config = dict(
    n_head=8,
    d_mlp=320,
    vocab_size=906,
    activation='swiglu',
    tie_embeddings=False,
    beta2=0.99,
    schedule='wsd',
    batch_tokens=16384,
    train_tokens=87370000,
)
Each number is 128 + 24 x the weight over its row's rms, rounded and kept within 0 to 255. Layers, rows and columns count from 0. Numbers have three digits each. The size before them is the row's rms in percent of the matrix's.

# k: layer 3 attention key, 256x128, rms 0.298, rows 88-127, columns 0-63
# q: layer 3 attention query, 256x128, rms 0.288, rows 89-127, columns 0-63
# v: layer 3 attention value, 256x128, rms 0.297, rows 64-124, columns 0-63
# o: layer 3 attention output (transposed), 256x128, rms 0.276, rows 64-123, columns 0-63
k88 103:056114099128124077142135131119138128152157123112138114144132129083127118135149093120094140110132138133110130111099171169158123086100154149142120131143118142114065106122131126092135108115171159
q89 105:119146159110139122087137121147142176143119168110114112135160121161158169124139110157127111165073167127129196151170120135121115122138083136133120182130077134130138098101121138111155142112117098
k89 103:131135125154145155149107137126114108163104140121081157131144168128118108114114126126120120126131151149131099115142126119124107173076119111164145140146127139164124217133103127122136077126143125
q90 099:141143150141069120091144150170151099196115090104093138161171135139132121114103129101150112140079093125131168124127102118142134177147124112099146130127128100130094151127129187128063095114113114
k90 101:128126121148129147175134119099085158103125189131142093153152156097095156115158131141122103151149126145156110100134142121137143129094113124139106178119114093155156153152134105062077140112115072
q91 100:126112093133112143088152151093132106107133106093153166144147154123095182159110136110134159159114161122090101180127119119104122178102117121131170135109148179103085116083120128169131128128140127
k91 095:130136139126137107151103183154109136132151175117103110136122170092153105154114121112124129124108166133148166102165180116141131161113143138106134133087077124093108164149111091104152137139108159
q92 107:164162150136071110148162076150122109107097110158154103083098110135141170109101103108130156138122131091127155101110139123147128121094109133105080171123120157101109139132175137108137164126129133
k92 100:153137087113185124126109076114104161130109104127133095159184161146169120122150140121115120108181137152137133160106133113129090131116154164057130124116117198118083171118103133160114098136097127
q93 103:072124174137086111176158152143093096053112092156147115111133133170111100120153139112155127115105136107134126122159096136118116102130106122139142088121136136137124084134128132171105115164117116
k93 100:061178121093116121188160140145165077132138099115155141085128121138110129080122107102133119109151122083142149156137105113081160124154109144141134117133133120134140179098142136151127205109117120
q94 094:145159128127153115117136117167133126173136132154148172102145111128096130149109162103100140099102105148119111141127147155153159114143132117108114186135085131100107130120188150138112190147102089
k94 096:133143120131141135106127141144140130093155146165152101151132157133132080139145156084157132152119124105117171134126106142121155128147127097102126144163144137151115119150083123088121125113103121
q95 105:128122107123122126154128157109143159123086135142142122138146128176106155112092115129155138130133107092121109126090080112168084125109187155155121116101153153135175103130114103124094124110134115
k95 099:131100179161127133094149151164145128161137127155150153125128165144147140117086150116101109069118123110147079141156170091104106097169160135114117176132191108145103099137135121121073101091170171
v64 102:141160147170144170105099167124151157148143123130113183118072186150115101123103133116163124117130149131148159145127122175113146151095121111107141115131124130120119092109105076151115137145165152
o64 111:126147108132125077116137109095125122131123135123128073162164096136124083150194168121126126129131130153136084095143114096143112146173134110118153127117111144121190161122139172135160133140121134
v65 101:116158143121123171134108131122102154132124132104111140121144062107121110161117094113182152108150092139121204170147118133108121163104135090122145132123153156143131109142145150146077141083121125
o65 098:147144131130153149086126129113140143128125141137111107168156120122150084145150149117099101137097131171128084152148120144141160125121126102150092120149096124112102083064115106122102104144103100
v66 104:159136133084076189173080128108173155123139121096142084090178132124136126109133124153163101124113139133157089096137147141124148146118168154136127134124117122150105138109158136133112152124120139
o66 113:101136147145146135143147108140150132144142165135159140167086139149130095143124105121092158175130125121121123112106091141126137132136088147156095097129131077152149114100119105111133137125148077
v67 104:125193083142087132122100124119104167070135120126131152138131130137110145156146095140087140149083116122131112116119112088163114136111140096169143112176140145115124115105129136153157155108068105
o67 101:095127108081106116143133121117107134128154133118148157114136127142146116109166091133131096150117103148129075099121140136122076128139134139123138162148134111200121125146144157113098101167127100
v68 093:127077057131099102114097117138137095141074103128116119151101140101139114104091135104124152171134132117092190131162163108152096155154129121171118152148129140134134107134163133140132095130146136
o68 097:151145119136122112129136131176137117114143128157103112105125168146134128124180110137174130142152093126172117148126064146105156122125118181112105156142131119111084112147107156139129114094114108
v69 103:125153119145118119130133099136105156122141146123141149131139140128171189119129109077119093157146097165132171093095171119086121106144128107094147140117166134153130093146138182173128114137127119
o69 097:156053168133093123132137116136145094123147133139087118114108135127117094103088124131141161129060102138115129150136158115112121123146135137088095154115094174131105133114096137128155133147154131
v70 109:152148151127102123174144131103137147139105144117128124123174102139107151117122120104121133088130138094123095143154112148155121098136122147168090180134126176147096119130152115076110141183117107
o70 109:126131156119104176105096163119106136128105150121102096116105118147116166134125106128109130130141124100150106138101156128122164126156143133112141125140180109161130080115166161132137136104130109
v71 098:109130151126134165126154075109088128101117120126127103140134155084091146106142110130115189165109098158119134105157094126132129096110128175133128147123092154133122113124154159172093141116136124
o71 099:160114138134134088129142154141118145157141168127079132123143118134147112110131100119111111113113135109101130109127158125100158153138155105095134140156127127149122114135137109122143139123105181
v72 094:154162134156088143133140097170132139111145125112137143117112159128106140142104071131133113160136115137133185132134117094139143090138128137152121105112136154158138113145140129157078153119150112
o72 097:142080127131121102132105175124144138126133166187087173142112129119121124127123141127100145109127152090134122118159143119139102129114104155089141157113132090174152151125145126121114110185109128
v73 095:159167111142131180141135155112150132122143152138126141117133158146118203130125125119054122127103146133172134138150148156146154134129154113159145113129109131102151143126132167106120158109123186
o73 099:107091166127099098130122121141107143102134132124186107147113125123126131093105091132160146169151167168124122151127109141104126129146121122139116132161128118102107193123127144162115132133125126
v74 107:114121168126142123131133100131136174116147143124145103143111182141146151107132120179138098128136127177102106126133142150139128169102099112114109188119108114163109155154129120125114142134097132
o74 108:162093110137148153162125150132146141114136156149131105139120110136099158168165156117105150120154118140105144111145138138073142112097142116155158104094125153135142153146135153128150123120159151
v75 096:103173115116126157121122146106124115113145129094118156115158116151107135112100151115132135125114153162120149126105124146129177121104153141100081138101107137160125128125163113079118112127144144
o75 097:149156138115149110146136131079105174135111144098095090123162119119115142122097125088113139120128172108125150135152122174113157139118098104126134153117157138149157127133093171152139105110123139
v76 103:110112118095155140110172136106141182144100114143109147079132110112133118143081112128151113145127151122139144165098112127120127101144154096176116148125133104140108100106158071120124175147084115
o76 112:122123116133092102097122152141117110150162173113119122195124153176119130161148108144073143095125162151090166113150117138125126103154130135121150151121094131113133178149162154113128119076124125
v77 092:121112104131114107141116129097094121104132108116138126146122135161123142102063114107175126080122146089116134127093124151120073121160142191134098153102143123151108124131117097108154151147175147
o77 085:153132124097136109142054106161123144113132136130140131139158135152123127153115170126106180122127086103112100120122130117110157119127097074123152146130112108120109117153143151132121132064146106
v78 090:141096148158144168072147114150083142179115116127138134125097131152098124105144124179142112130141080136118137162119155119152124126094115130110135128148119143131158096116172102121171144146123135
o78 091:135093098111103085137139129086149151097126177154084114139157123123166102178117122130155100112138122140112113116136107144127110144165138063150142123163091115134123180087139124155095147123142162
v79 109:093132130113134174073103117077137122115105134161082123124170138115100154098151094134126188142133116103132138147121158126083142120178150093155107131117157092110086157123156121125104144134127139
o79 113:155138176122150114119109123144135095173132144115123137146139151134114093108122118135112145145124133145124098115112131135192106122127119152130171103134157118092134141145094108120103134080162131
v80 111:116087138158109132165179119111116136156117111101099162070118146157124120152093102135143134170094134165131114123137154084131139131102110160145142146113121107104143082115125115100130166115181097
o80 105:134132135136118095083123134104190118128106124133125117138126107087164133129135143104103157101127146117155129098115112126079138134112128176072139098107147132160138170134101171102123070085116109
v81 111:147107097134121123151134130172113110136122142149115136121126139118152183171118162145160133100125111081111137119141124144148122106107139082147162119156174115172109162120117135119140152178121123
o81 110:120109143151113128136095146127122135143124131114145105110073137149095130116147124127117141143135085141112121156127148139111105170197114138135114076143110145153116165105127170105110146072132162
v82 101:123111149119138106119091118092124114125110122117120116085112127148151118112130136131145153127121134141179117145127099102117139119127134112167141101074163125137116122084133124162115144100151073
o82 104:159168128113129114113131125101148144193138117116156149150149192151138182148109138132144130150137148140077109115156182138116127138111103102091110113105137134050124113126116129062119122134122144
v83 093:136101158158110089154149098131154143128144146122141114175119136138135122139145155121132140106160143156133153141097119120109121118122143108125129126156127103120156140115132162134119155164091129
o83 093:146122135130143121136098127096133160177111110170116167137134145134158158176140116145123117108090101131170117103101131124109116111148126118148093141107127137089162084177119137154087126134157160
v84 106:123130145136093150144127096131122138143106151140113116117121109107130201143144133121112108177153132106172085150152120164116166100128160118116104138147142149164118122161135121134103131111100091
o84 104:108139097091081139097163152126114130142122136130152142136106089136083107121147126087117100118105134149110131149118167101129138102130107137168140151121124151114124125133154082096139161106113165
v85 106:158108095124152146126123137136122082088175136125092129149103117135105147100122126098105116127114138103111097159142097056177115123064117137115118149126117122093134136109135102192134154163143111
o85 112:073109135110120134126165108149130098116119108119162116047123124107125110089166149088125147114075141140137141121103140157093115126166108100131133142067146113130149134170116128142140091111167147
v86 110:088172137137138126096144133124117137126127152184156135103107119100126142117117152109106113130111126135153128140137120123139091165087150114146146130161177074102166136157124139165138165145114197
o86 102:129066096141110102162089109124111100167093150154093123151122126166131151116130134159109153157118144140143110151130141136141120152147145133148132133147126177103111153172173128123152120099133110
v87 104:111132179116120149104167149118111105123139132149111131132131134149172144137105171138094143111123145079096134131080121129162151105102180147127121166133124134122144114099107115131131141126145112
o87 109:127171153130136083094119119145138129121092117086129125092139129183071121172128098117112151121118140123166129121141139098081170143128160119126138123118127137173108131144129112153142079158139102
v88 100:125164152134134130156088154133161128118115118147134123135121098136130144113122125114102136117106116116081112109112118140116139151121107135064116100116141114136162127094111129080135156095074148
o88 103:099164142130134164146108114125125129107109074081147154144116127114171110123131111101128154137123136151141116129159100189146145106121158092126088152127147144143161114158124134151102087148158087
v89 099:106131098134120111184107126127138115137143107121109107184088184103143142113102148097130147128160146131114138136106136127138147102110104142172146105120139126171116089118156088137144124117151151
o89 102:147089149129122076136129108177106138134131139145109124079169152136142115133154149127160136123136107118166135127158149134174180148111177157095105135129120091132162150135138201137075115128116171
v90 095:066100151137130133142125100108125174110102127132130118180135126159112156109107077183104137129112121099070112125108133107110130118124174130132144148097134094126132100117170180140164101128102125
o90 096:146108103089176103119133152121132115110148127067126106092160111155157129109055090085132102136115072140130155125126121147134106089157128146096146123128113146129114146140154110113105105147155135
v91 091:120124129161101117145108144109135132116135121140116145170107135083109103137175139138149100127116106143116119160083106121145102135078075120113139092122125097121112152159139120153123127120120141
o91 095:146117124116152113117166126147122151133093149150150118130065108137181116117124129143128126147144175109149130163158136101140149152151142126121108133110119141156136121138179150117169112154160114
v92 097:104111083140156137127154163117099093143101157089123132130118154129176071168093127171135121105145116097105179151118123122118146152143117125111114116157117121165109124154109181142118143153130101
o92 094:124141129124146122129117136115097121107131126114126132129117165120133110133182124143117075129198112093110149134130119108141156133115129140107099130097050134131143103103116139097131129141121120
v93 103:173088136129135171122111114165141100083123136112087164169115110164160174118128091124088142096107143103118134139126122143122094144166085134116149159127108129142134138125123123145118159092131112
o93 112:136116122129133117129121124084100154145153135162131139158134118137112139140128174125142180137116117078122143106093105123120124122138168094103130127085141126101120103057173113155121106155147171
v94 109:134111131135140154134067122159124139128128179145124079127104102157143139160150128132189137200200116205151146096123136143100158133099139108095118129153105127093114124120138154107125130153170106
o94 107:105131111130129098142133127074146113134114102210125144131128119126106125145146135114143128072108154164155123141132135150137134095137095129115135099126136148169140093130080105112169201140094139
v95 099:117121152085126148122089138106114114096108124112144094149171140149147129054138092148150132146126123143116125139140122157149102107143165121110128065142111125108127053130115162136134152105155056
o95 096:140114127135127136094157126109089122102168142142096123142145153196092105127106103113101141117139095118070146097137120101118137151132127110153152112137149117133121114144119099106110137159087112
q96 112:156163148067144114124157094099157109140136145120136172148147126143100144132130117122085134127121140114100119130104130137101088143097136158117190085143106135111068118092125128115116116130181084
k96 086:115087122136154146196131119141140150175113139137165107096080120116097137152102114089109130156148112116143138120098130110126164131144106087108159082124142167166132129128171142144145138154093115
q97 108:073124130166097154131079160113101099170093121087135148142140112189113097114137138085119155144120123127144110136098144133118113114107132123116162163163124121170129126135075107110111125142144126
k97 104:121125100153161162115138145138118137135119130146141111113142131135146146115145085130164166177133104113142136113143135119137047141129103116109137073144149151097123086102146164131155082140113133
q98 095:172131131092110120088125116133124131154152157121128130102132100121073148147140131108055154103111150111108119117107131117132103139110101130121095176121112131175156122085121161140129159140145115
k98 094:121144135133134121117126104154112138112129161160125144127173123134083111156107153144142152144122139130130121073124158110095100106099146101111152140103088144103133121125158106142072091165130137
q99 111:124132121154121110138142121143113121126144109086114140123114096148098127148178153126145149071107144081148147098130114093113137139158151138148100148090149123148109124195138135115151147096125127
k99 104:139138154121072129113139125099134169136171117116106129158179129125164138083101130105101073130104169128121150121142158153140115098076106127110131109097120163142142118123111131101137136186128116
q100 099:156091125124137123133134175067140136161132135108126130177082139121134151126137113135107141136117149097097103127163136078127184175129115149130135121164122144158135152160168107120114134133145119
k100 102:181129122097103122094104147114127108102090097126106149130164141138117128113147127129091083144087114140112155157111138133166130144129121113135149084129158084159138148133106128107120173091118072
q101 113:117100109127122150121102138146175143175095102086130138147113133128162112132142083082104130114125136150094156093153145141115087172135120135092144120145120131160105081105173132129117116128157044
k101 110:139112158180137104155152138181153136117152118131113149102179186132143075131137167094082089153148109137116121124109107133174108155144154155142122115155179157118091136133138081115102106126130174
q102 101:142085094094136133095133133147113185139094157161125124145116110113114168109151131080142142211185133129114142123143116158144114136118128112126099110162122107099152116117157131140104105113151120
k102 096:154115172161140152161109151142086143160106155143144112158119116095175153156101158136134111130115173117184137115138114149144133134129122168119119153113147144143142134138126127122085098088169125
q103 086:111149128142113108128181117166091117139127144121136116173133099126152136143122123154147128158106081144124114185124146185109155147120169114146146124151061156117178140126129118154097169190124127
k103 135:157114089089124112130174118124166152124138121126136145136134125105114153135120153130132144072130109128127101125083121113104124143119135108130142139165146129155143131151176145162133114162150103
q104 111:162128133071154152139120116142140114129128088113144139133110113087113128108139119070093154159124149141125157108105127131116094137124126124171114095125155092099122098126097171118093095100176120
k104 100:100090098131128114092116187114123116147149129153141152109098160140154128167136110133104154127141126127129109134081163166117135135123174164076134111126133145193120156166088148162149151103171106
q105 110:172145107140100159112097176099126146137132117114115146096169088118112144113176103122116141118144067129086096120109120134097101137122135139133118099113103096118121129169147107153129073105145100
k105 108:143108141128131111134091162155117146138160094126098139140096108136096125137137116097136115131165136175148127102163160119106131126133091131142093143105123213189082127121095104084139153108122174
q106 110:131122114099134155085099142087116114103164139145077141129155122134118159158142162103080140174147141097148143141138070130197124152100118164115152137123172140151155118137128135131140144147113168
k106 110:136143117099106109149127082169158112107103180159161155147136163121118133110127120121149156137132140186130095103115164139099156091087124101114130144157139129100108144119135107095079111106131116
q107 120:168142127104145147107128184142101106122108125130133125080158078117153145148129129140126146198156165148108155141139149077133129152120143133122119108115107114096088138142096110099138157148107119
k107 112:114090115132169133144128106166132099118111080147086114130150127108142166135114138114120155127131163082178139122091105117099108150120135115088131164144121110168121136083083088125123163137151127
q108 108:104125142117104113142103132086079124135095100123103126122144147156131117123156096115134069146145199145123103171145140123120150107137171076130109137160090090104103097154156169113113140124103101
k108 109:147137113152132095112093077135169152122116101117112127146102135136137112107140109128148100154173095097168123087135119144101116136121163109118135113191128164174094117155075121109144117161121087
q109 103:166092131133105135134115123126125133125117166120056149146114098117103127101152130161095099135135099146129137057154108121128135153140083113155140139178143145149120134105151116058137118137144161
k109 102:132134169122201131104085163162086162116102122104145162140142129072097126120148125104117137151127121121118155115135118160147183111103136105139145112132121124136103177173101145106130093122099099
q110 115:108167170120139141124123154112128089139120153104123122122112116162113105160137178105154100093083141147108128113123130076180110116131114110120141098127111143114109059113119104135138138087116166
k110 106:155141154114119099144111099107106122142189128081122090128122128153100152103117099110126118156166108129155103142130159135091134159110143159083151085143162114159139162136148103151086137097125159
q111 115:144110134167085087164120105140133090176134156135150147150131165143101154090126158138168118138141142085131138117098206117143145136131104131088144090130144114097148140172116154114132132138135102
k111 113:122130083141147164093151128106131163122117125139111107146131135127124150124113132132157119139133150172156141151173096121144161134141137144118115100086099120142109151110107124179120149148141135
q112 095:133134121096132066086137144169089171129088105139127133115122139116151169195087106153137149111110093133131122125113135161102122137088190119092134076150097094130086105128125124123158170103114148
k112 105:130164135089121145110132101122172131108111109117114160149171151105102173140114134110162081110132140146124177157120132122116158127148149122141141127128152080145166151126143125115147120136152078
q113 106:091131121118132128137114119131097145123110148115166102119144123114111137102148196131089118154137144139155062148114162094125110121136098117155088171125144143116138137120139121138100182126069107
k113 108:118095175186097141153104119132126087133156168129127141118124124161137132092201119152162135125163103127138170116107129135141162147124192142132096142105118102098108107111146074102142123120173096
q114 103:124122141118109167182146129121123121092140143156125079109090122161096099110123153108125176148139126136094134096120124138147137125124132139152173082082124096115139141148127164149118141126140118
k114 110:122133106099097129119126182126154084144136106122130101136159090106147161145153097111136129104111118117102178155162163108101112098117124118163109152079137119119134136138123096123112122132124148
q115 096:148141115137114141126115135098135074137086106103093160126119107106110144101137151173108109090118121157162170110105109110144132069101151145158142087163135115113133147113111111135118123147102114
k115 104:112106102140124132145126118125080133181121119114153145185119107117117134160180076133156115142118075155129107210133183142123142136134134131117131131152151101184131108115142128128165097142150126
q116 100:113153095134134127151177140137179198121170123139106151099101135114108123143185120138162132143101146111108066120159135100126098130106153097120157109142120118079141119111139178130130115162113110
k116 103:191130121128107122160076099141152104171158109109149166117134086161132155138126128118145108114159126134099093125082152141132147141109139101145097143113164136161184110098144140171140135109152093
q117 109:135183149148107157170162132098098164102117156099162132124113144128155136129138169140149117169161107098183108156132106129096128117116116127113092119133146206113144144109145150070131138120134124
k117 114:132151098158099112135125136124124113145126176123162141091063134140137114088132110125121123093172172114130097167138090135107130158111114135161150114148097098091118109116119149155099157107108121
q118 106:102163151127126143131114153104144147127162141148118068133101150085112137166165098143071132154141165128193148130102167150125130147174125121114135089117138127117134109168094095168139130114124141
k118 106:150118125186085143131099147137141133112100151148135173126131128114144175093131178109108136130155151128135119087147113102119125137141162105144062117078157116130134158149102145144107146114135122
q119 108:164159156126117132133163105103152131126119124132132130144138123130149159151130135151140157145108186108116120123135136138110128171150083097064100181143197160106092080138140119117153094132129093
k119 089:152142151121108158137192114124135107151140157098138154103130113088154163084122118149113118118128135161132139126119080125122131147115141117138153137144088065095141140084120125106092177145107089
q120 099:120161154115121110091117086110134119137139124115138153128166120138130132142123167145169120130109127117076125158092108161104145104167146098164144117113137130086185116128096121145087142093141104
k120 131:120136114167081131149120145103091114083076149134112074122124101124136097111146126149135132149159118130141172113153123119154122111138090128126132149099115125093108102151116111132151153139104123
q121 105:154142094125121136118145112127109140135100108114111139177124124167116152142159081133122133168148139131143159128155126115117113108120130130083104139097098155111150107093089169149106124138153150
k121 098:101109095115112124145096125105081106138145146175156141158113149090142124103136147130121143108114119055157139098141131111116080103149143108110158160137114136146119121118151125174148143096144140
q122 109:125116153136114118115102129156121106134134146102127146135160113140090068121121163121154114123123127158125121171145117116134059188124140100138180103128133152128129125138107146129151151119131156
k122 107:122091114140151124043146140159157097095124143144138122127150159150166158136117130125123106140159104138128150122153137157154119117129102136102092158155120118130123107128128097074154113155112191
q123 113:134124086109186119156117142110119150119121125130131082134137151143128122141133116096163076095112114110149151122143114124162133142146105118131120146126124154142198138116097105114089152129124128
k123 118:122139120099127125140119144131122091154063118133162132131174138117105128105077100089115132146103133109104094145164141081152096120107177130142158127118106127137149122138090137123120092146139088
q124 104:153123115111142113153122177129121156105131124114132149154114115162101136150106132104149147118156141143152134151117113152116137104095102121099159130153145130138112130088094106128088185046096093
k124 105:108105099129114152161108172135131090103111131126130112124115079184138153095165185095162100116145139121123094154143147114136144129114101139143158145171135128121111102138171108121137128101120132
q125 115:098140092118147145146164106139083121152137112125157157141123115087112155120070131082124112135120115124139079133132121140086098118062172137124138134131086101122118126093139086139133134112129120
k125 113:084108134136149151134086134132158096098128133124129095139100130152129100112144133124117123117151085090133118137140168100075133122113134085133093132118133143140161126068107106138132146150110171
q126 111:130140159123145113135095097103134129145093133155118135124132180066150134125149168093141126167154148092127138132138142083119062132092130105138096129128100138113118102132169153131109145073134129
k126 104:174155133135122142120130138151139121186103127146150099122145116166127135133150106137115100081128100078164157105128107165123167130185123112067161125131143178099156130135115144147073140099134128
q127 104:136121104164123107185088086139084135069159143126144154100136096151145093128161083097159136161138125127097139132131080123139117136150080091104132113113131116139127111133125119151147099110125122
k127 109:118145136143131095101112142105125123146090098132079106157103115134110119172128132115075147149116105140122137080092133119102134134143131114147146150183147113141153120142093132139125129111149082
v96 102:150134129118104149104059136135155112133108116116149143128097079126132133126125144188157132136147108143123164130138129132119128120138138091146139118123130123124201067078119115165145135107117109
o96 106:135124141182146133134133151129115145142145104129138123129141090139084138133069118104107174146141151116132166137110111111136127140130123166095108154094119124133138145132098130160136128178153136
v97 097:150130133155106163163124106118106096140087134120105107083138094107145132117100119093091173100090107122166144097117135136112118087127134154107134146121128173116157155114132092116131141109120128
o97 105:107129116117061133152150135133129089177118160143172129148129142163155094154157124139163142154143122142136134153139139112112129133149082137111143160123158118118082079068142154112094125109111112
v98 110:095142130115113162106153134113148131106117151195193128144143157126161135155117160173157158080156142095119121113129154124124109136123109124148113092132119133093109081117131160139120154076126121
o98 107:178129113105113131134135145113110175102119101142085086073096116123096118166107175052106163161134123091113121136123127169142126157165120125117153132139144096162149150172135142121120155119118132
v99 110:182166160146144142093103142112133128112142140124104115110117128143125182133138146132148116123124132118130168109149139086160146123109144134138131089109182081137081149130151147128130105121121114
o99 114:155144108105128125089117138135129166152153083103132137114118090099159082081122149115142136123148135148099161091126169147146086096117123106102083145117110161114134127120135132137133139155105124
v100 092:139113133135129105108105152091142101130092094142100122172166166143141096082134139131118138122138166131100081156096087141153143129102124106190127107106121116078142125129140099121095098116156100
o100 094:108117101170107129136102113136120161088118128101141119107098127121156135156158152141147143127144138170145115112136111095115104106125137123127087139154111166164186136138092151163142179105149133
v101 100:126131142139141118115161112161111120080128176117101149141161137113160099154102109102121138111103102162103115127121126129111132167138132125106123131097096051145147141136098107158099142086123073
o101 101:123113121098151144150097149143104106175126129107150106098106125110131143099110107108120119117158131135145128192172130091136111086140101139135121119121151155146162087104118166138122142126154129
v102 107:113111146127136110115150133127109177102147150124110113090080148093079174129113107160181127137109113129174141180162122094161125116163126123142109132168129129139087124139144166143152122133145126
o102 101:141135136120078145164154141134142139099096116127110102149131134101128136142117134144108051127133171169120142080099107163114150116148128131083137142116113110149128131117135113096151096154107117
v103 105:080147168125125108106124108078131131101149122123116092152122136104135101144139123128104088148147120142165094133117143132155075160115148100091146151144134106157129127162120129097148128144099129
o103 114:168167126114171110134093095107087125162090144119080164105118117124105123119156152155118099112091128101102120168147111127147111129167144122188136103131125090134075168125096136130137125109127127
v104 103:124116158097178085122101090106136158120098093159107134080106144158132111126101146102132120176107135120136128117120085111116126131117145118107146136141153116150100116156151101129105140127169131
o104 100:152125127104129124142130155176138150148092148099174141173084120121112147130176113135128087130104167089139148148161157159128110102138091112178091145113101142127162111095183128118145153150124139
v105 087:120142157159142149107145100102143103148142151110149104149112086135136127112162121114173126116174134123127142114143119149156148125166128068100152139122133143143163149085097112085136170137123119
o105 089:143115117106127130126157090140097143111132183141155093133141125169132131119105086114105134180141129112128119165149158120130118114133163133132153111164120143117081102194098105104116111111123128
v106 092:126163104120073119132107110138102108110152135124182150149083164077141135119138121132134165148140113118101165109107140154123168117125110145092134137162110127157135112138140159117116096148091130
o106 096:143114154127173124076113105134103149184093105135110140105127148143130130138147147144144118124139122095157107143099128104137168165078144142155132085119169088141129131155127159076122134148159130
v107 097:113105112159146108144100158135106135098125091129088139110116139176102132108138148153064111120103168160159127126163138156150111134180105086125149114128110137084095154122129088129116124087158125
o107 095:148140124106130105164121130152152113080180116149150160139122132158112110111091098133137135090167108134156150148130082115116128162148140139164131097136130120169133147141106129149120143140121095
v108 106:132108123115133126147096117159123142122121101155128097119144144129111113100104095129110112107129117132124143125123066117134146147152119122134117118183113128129135181157126094101143116150151088
o108 108:124177100134070129084162127150155098115136141158093124133117114135102114125137128103108148115114132147142154151155201124101137180138126129112114125087110092147158103099140138127166136137174136
v109 106:145122134126114135119134107111134082147171156123151146093139126132112133137114122158142058104145100139108131134125083094185107111127086172107097117170143110135156107117142136146122136103109157
o109 104:144115146136101117184071136127143189130128123121098078159185122131145117120132129150127075108130138094116125112124199107112141097142158114138102137076110105094100138136133147111135084150158156
v110 100:118145134146153134046153114151127152114119101184092152133113133128077133127137086128097180147132090120150139117089136146114138126136127140134132129110100117141099155172121125120108145097179074
o110 104:129123084112108160120174137116099136160133100124141136139090136080147129106132125125124152121132129148161133134193067106129106151145149131173126152145176138127159146127153131119114144171066129
v111 096:116150169123184125096166100156127148117164087122123134121103082130103122091123119128145126141134157120135140109165126140127167102141151099151157167126151109166120149122133137101144125110169103
o111 098:167109111136129139141135103157112173118144129156139097160115116146128131140121100121118101203149121155125117169124119072125124129100121127111130168162122141142158138147142132122136099126083091
v112 106:092101160142142154141149111156127123102162139132180125151119142115088062164126162109075114189174101165121116114134102067075132143113136109106107123110154161110121107148102169138132086121146136
o112 099:141100085149147124129171125088128131115160139127077140088173085145138129144171105125098104136127165117134085115116140154166115086126104092160172119110110093103100133143142127118121139137137160
v113 098:128148093111120167140110149131123138147125110174115126092150161126134111092148144107134135116143134117123123126076115121101077089089072101096132126132137170081148134203123110131115111134140128
o113 093:097118151121094110155120128140064152119116116150116122123166144119131112129158126108137146103112128132159116105143132165124141137107148132148108143080196116141105115119149100112135186111118091
v114 102:145132080150072140145123130143139163154132139144151117124119126142115147146143112144164145157168162131126137130109145130129154152144162101143126113119117107142127163119161108138133129143089119
o114 106:102136180130140098161144123131127087131151108110150122088144173120114134148110148138115125107149133131194163141113120171146087115109177118089138107129134137141100142183098126089107132141141096
v115 100:156104055148144175149123112140131128094092136086120120111110118111138104134134099096139140160108144106127102121117097127109140065091136121139175103119148127112116118137119132129140109119135127
o115 102:116118157094102137097172146141125145115152138146132118122123122115158129168138133118083114103111118137164148136126185162137134130126095167133150101161133150098120109106159106127177164149115154
v116 101:125198133106141122093143120107139122137104128112133148156123130142162087096137128134173127116126131136122123208151156095155124107139126119161073105134138124095119118129090141149165095138117140
o116 099:165093153133135133145089143143103139101124119110060136089130122059084174152116130098097144117117127156134130116113107131102124133069119094119156132142122126145083138141095113128121101123140108
v117 100:069166151156141174131118123094142096156104145149127103138120117145145128106126112104122163138111104128135124110157156160177120121110093127102134113180146109103127142088125145152165160154085127
o117 098:133141118066096122134147113158125082093182145123134087090142119126123123142165141110126152121165137104109123124139145119115119126113148145135161129085108130106131102115109088094100138123126113
v118 087:133093120152076128120101153112131128135130116152166152150108144159070124127152145150141154125108115136101148111104129143140142136102180106155137103091131152087108171115162114109124112130132097
o118 087:096128104131095156096147119116122136110171141090151170121121166105170107123099105155141105134158135115153152130109131122168113113145130157144145092140092121153127117149138170104131136136093126
v119 102:115142072140142119111130102113134157159103152124084146144162086158128084106129124103122106134113139141138149136104117154099161114123134084100111164151110097129156158146160168134127174139153116
o119 106:123171174127138152135143134150118106149143130139120150076104129093108125070141083139117145158114114122111122130130159101146108181147129146165084116156147165118128112118116090129095112148136131
v120 107:137122120103118102133135145161086040131107111122167152125137148109118112140128160158086151104163124077148091151137128144164112150158125101133123112135115128124104153121142115168160111140121105
o120 116:140114133119143138137125079100179155067169150119098080123103133119160127120107148150175164161077112166147117119102138119142169132091127155128136096114109108140148140111122135143110151170154119
v121 098:107113106157119159174108136112117166136118156117134187115134117089150116158118110128101138138148107122140181132135150120134176118153142104143152094151110092100130083113165157111159084121100123
o121 105:074140109142139104119106136135136103093157134127134102157096144132119129136140134145135170108138153143164129098076154134140098172135105161145150113120169111129121182158111142142112119157147142
v122 100:127120131145177142123159078087133143131139133146109157138144094197131116117151210119107149145152084135128106145114117113116118148074078137127115124116164100176146174118125150119187145094147128
o122 099:117117146133123113156135182096133108114148128162111103148174099081147127116119121152121122139166157143111147125150152145168135091128105068150107097128157167085112131159137109113122116129125174
v123 106:133146113160143128120105116134131136134117104134185116150164128129147153111139103162099114186114111144142099136163114107120123153135105132135173164134100116124129114126175128100097164120124102
o123 110:115127132135127135110112104176099136147089117105139172120083135175101136112119125102107115073141148112123160090140121152158096099125114134128157121164109141153104166122094094116133133101120151
v124 093:162150147187125132123131127108131108089116130101124134158163157142129125133090123119144108099184154065079148132153122144149118105125107119103183137175117189118103114150120105137135139154115093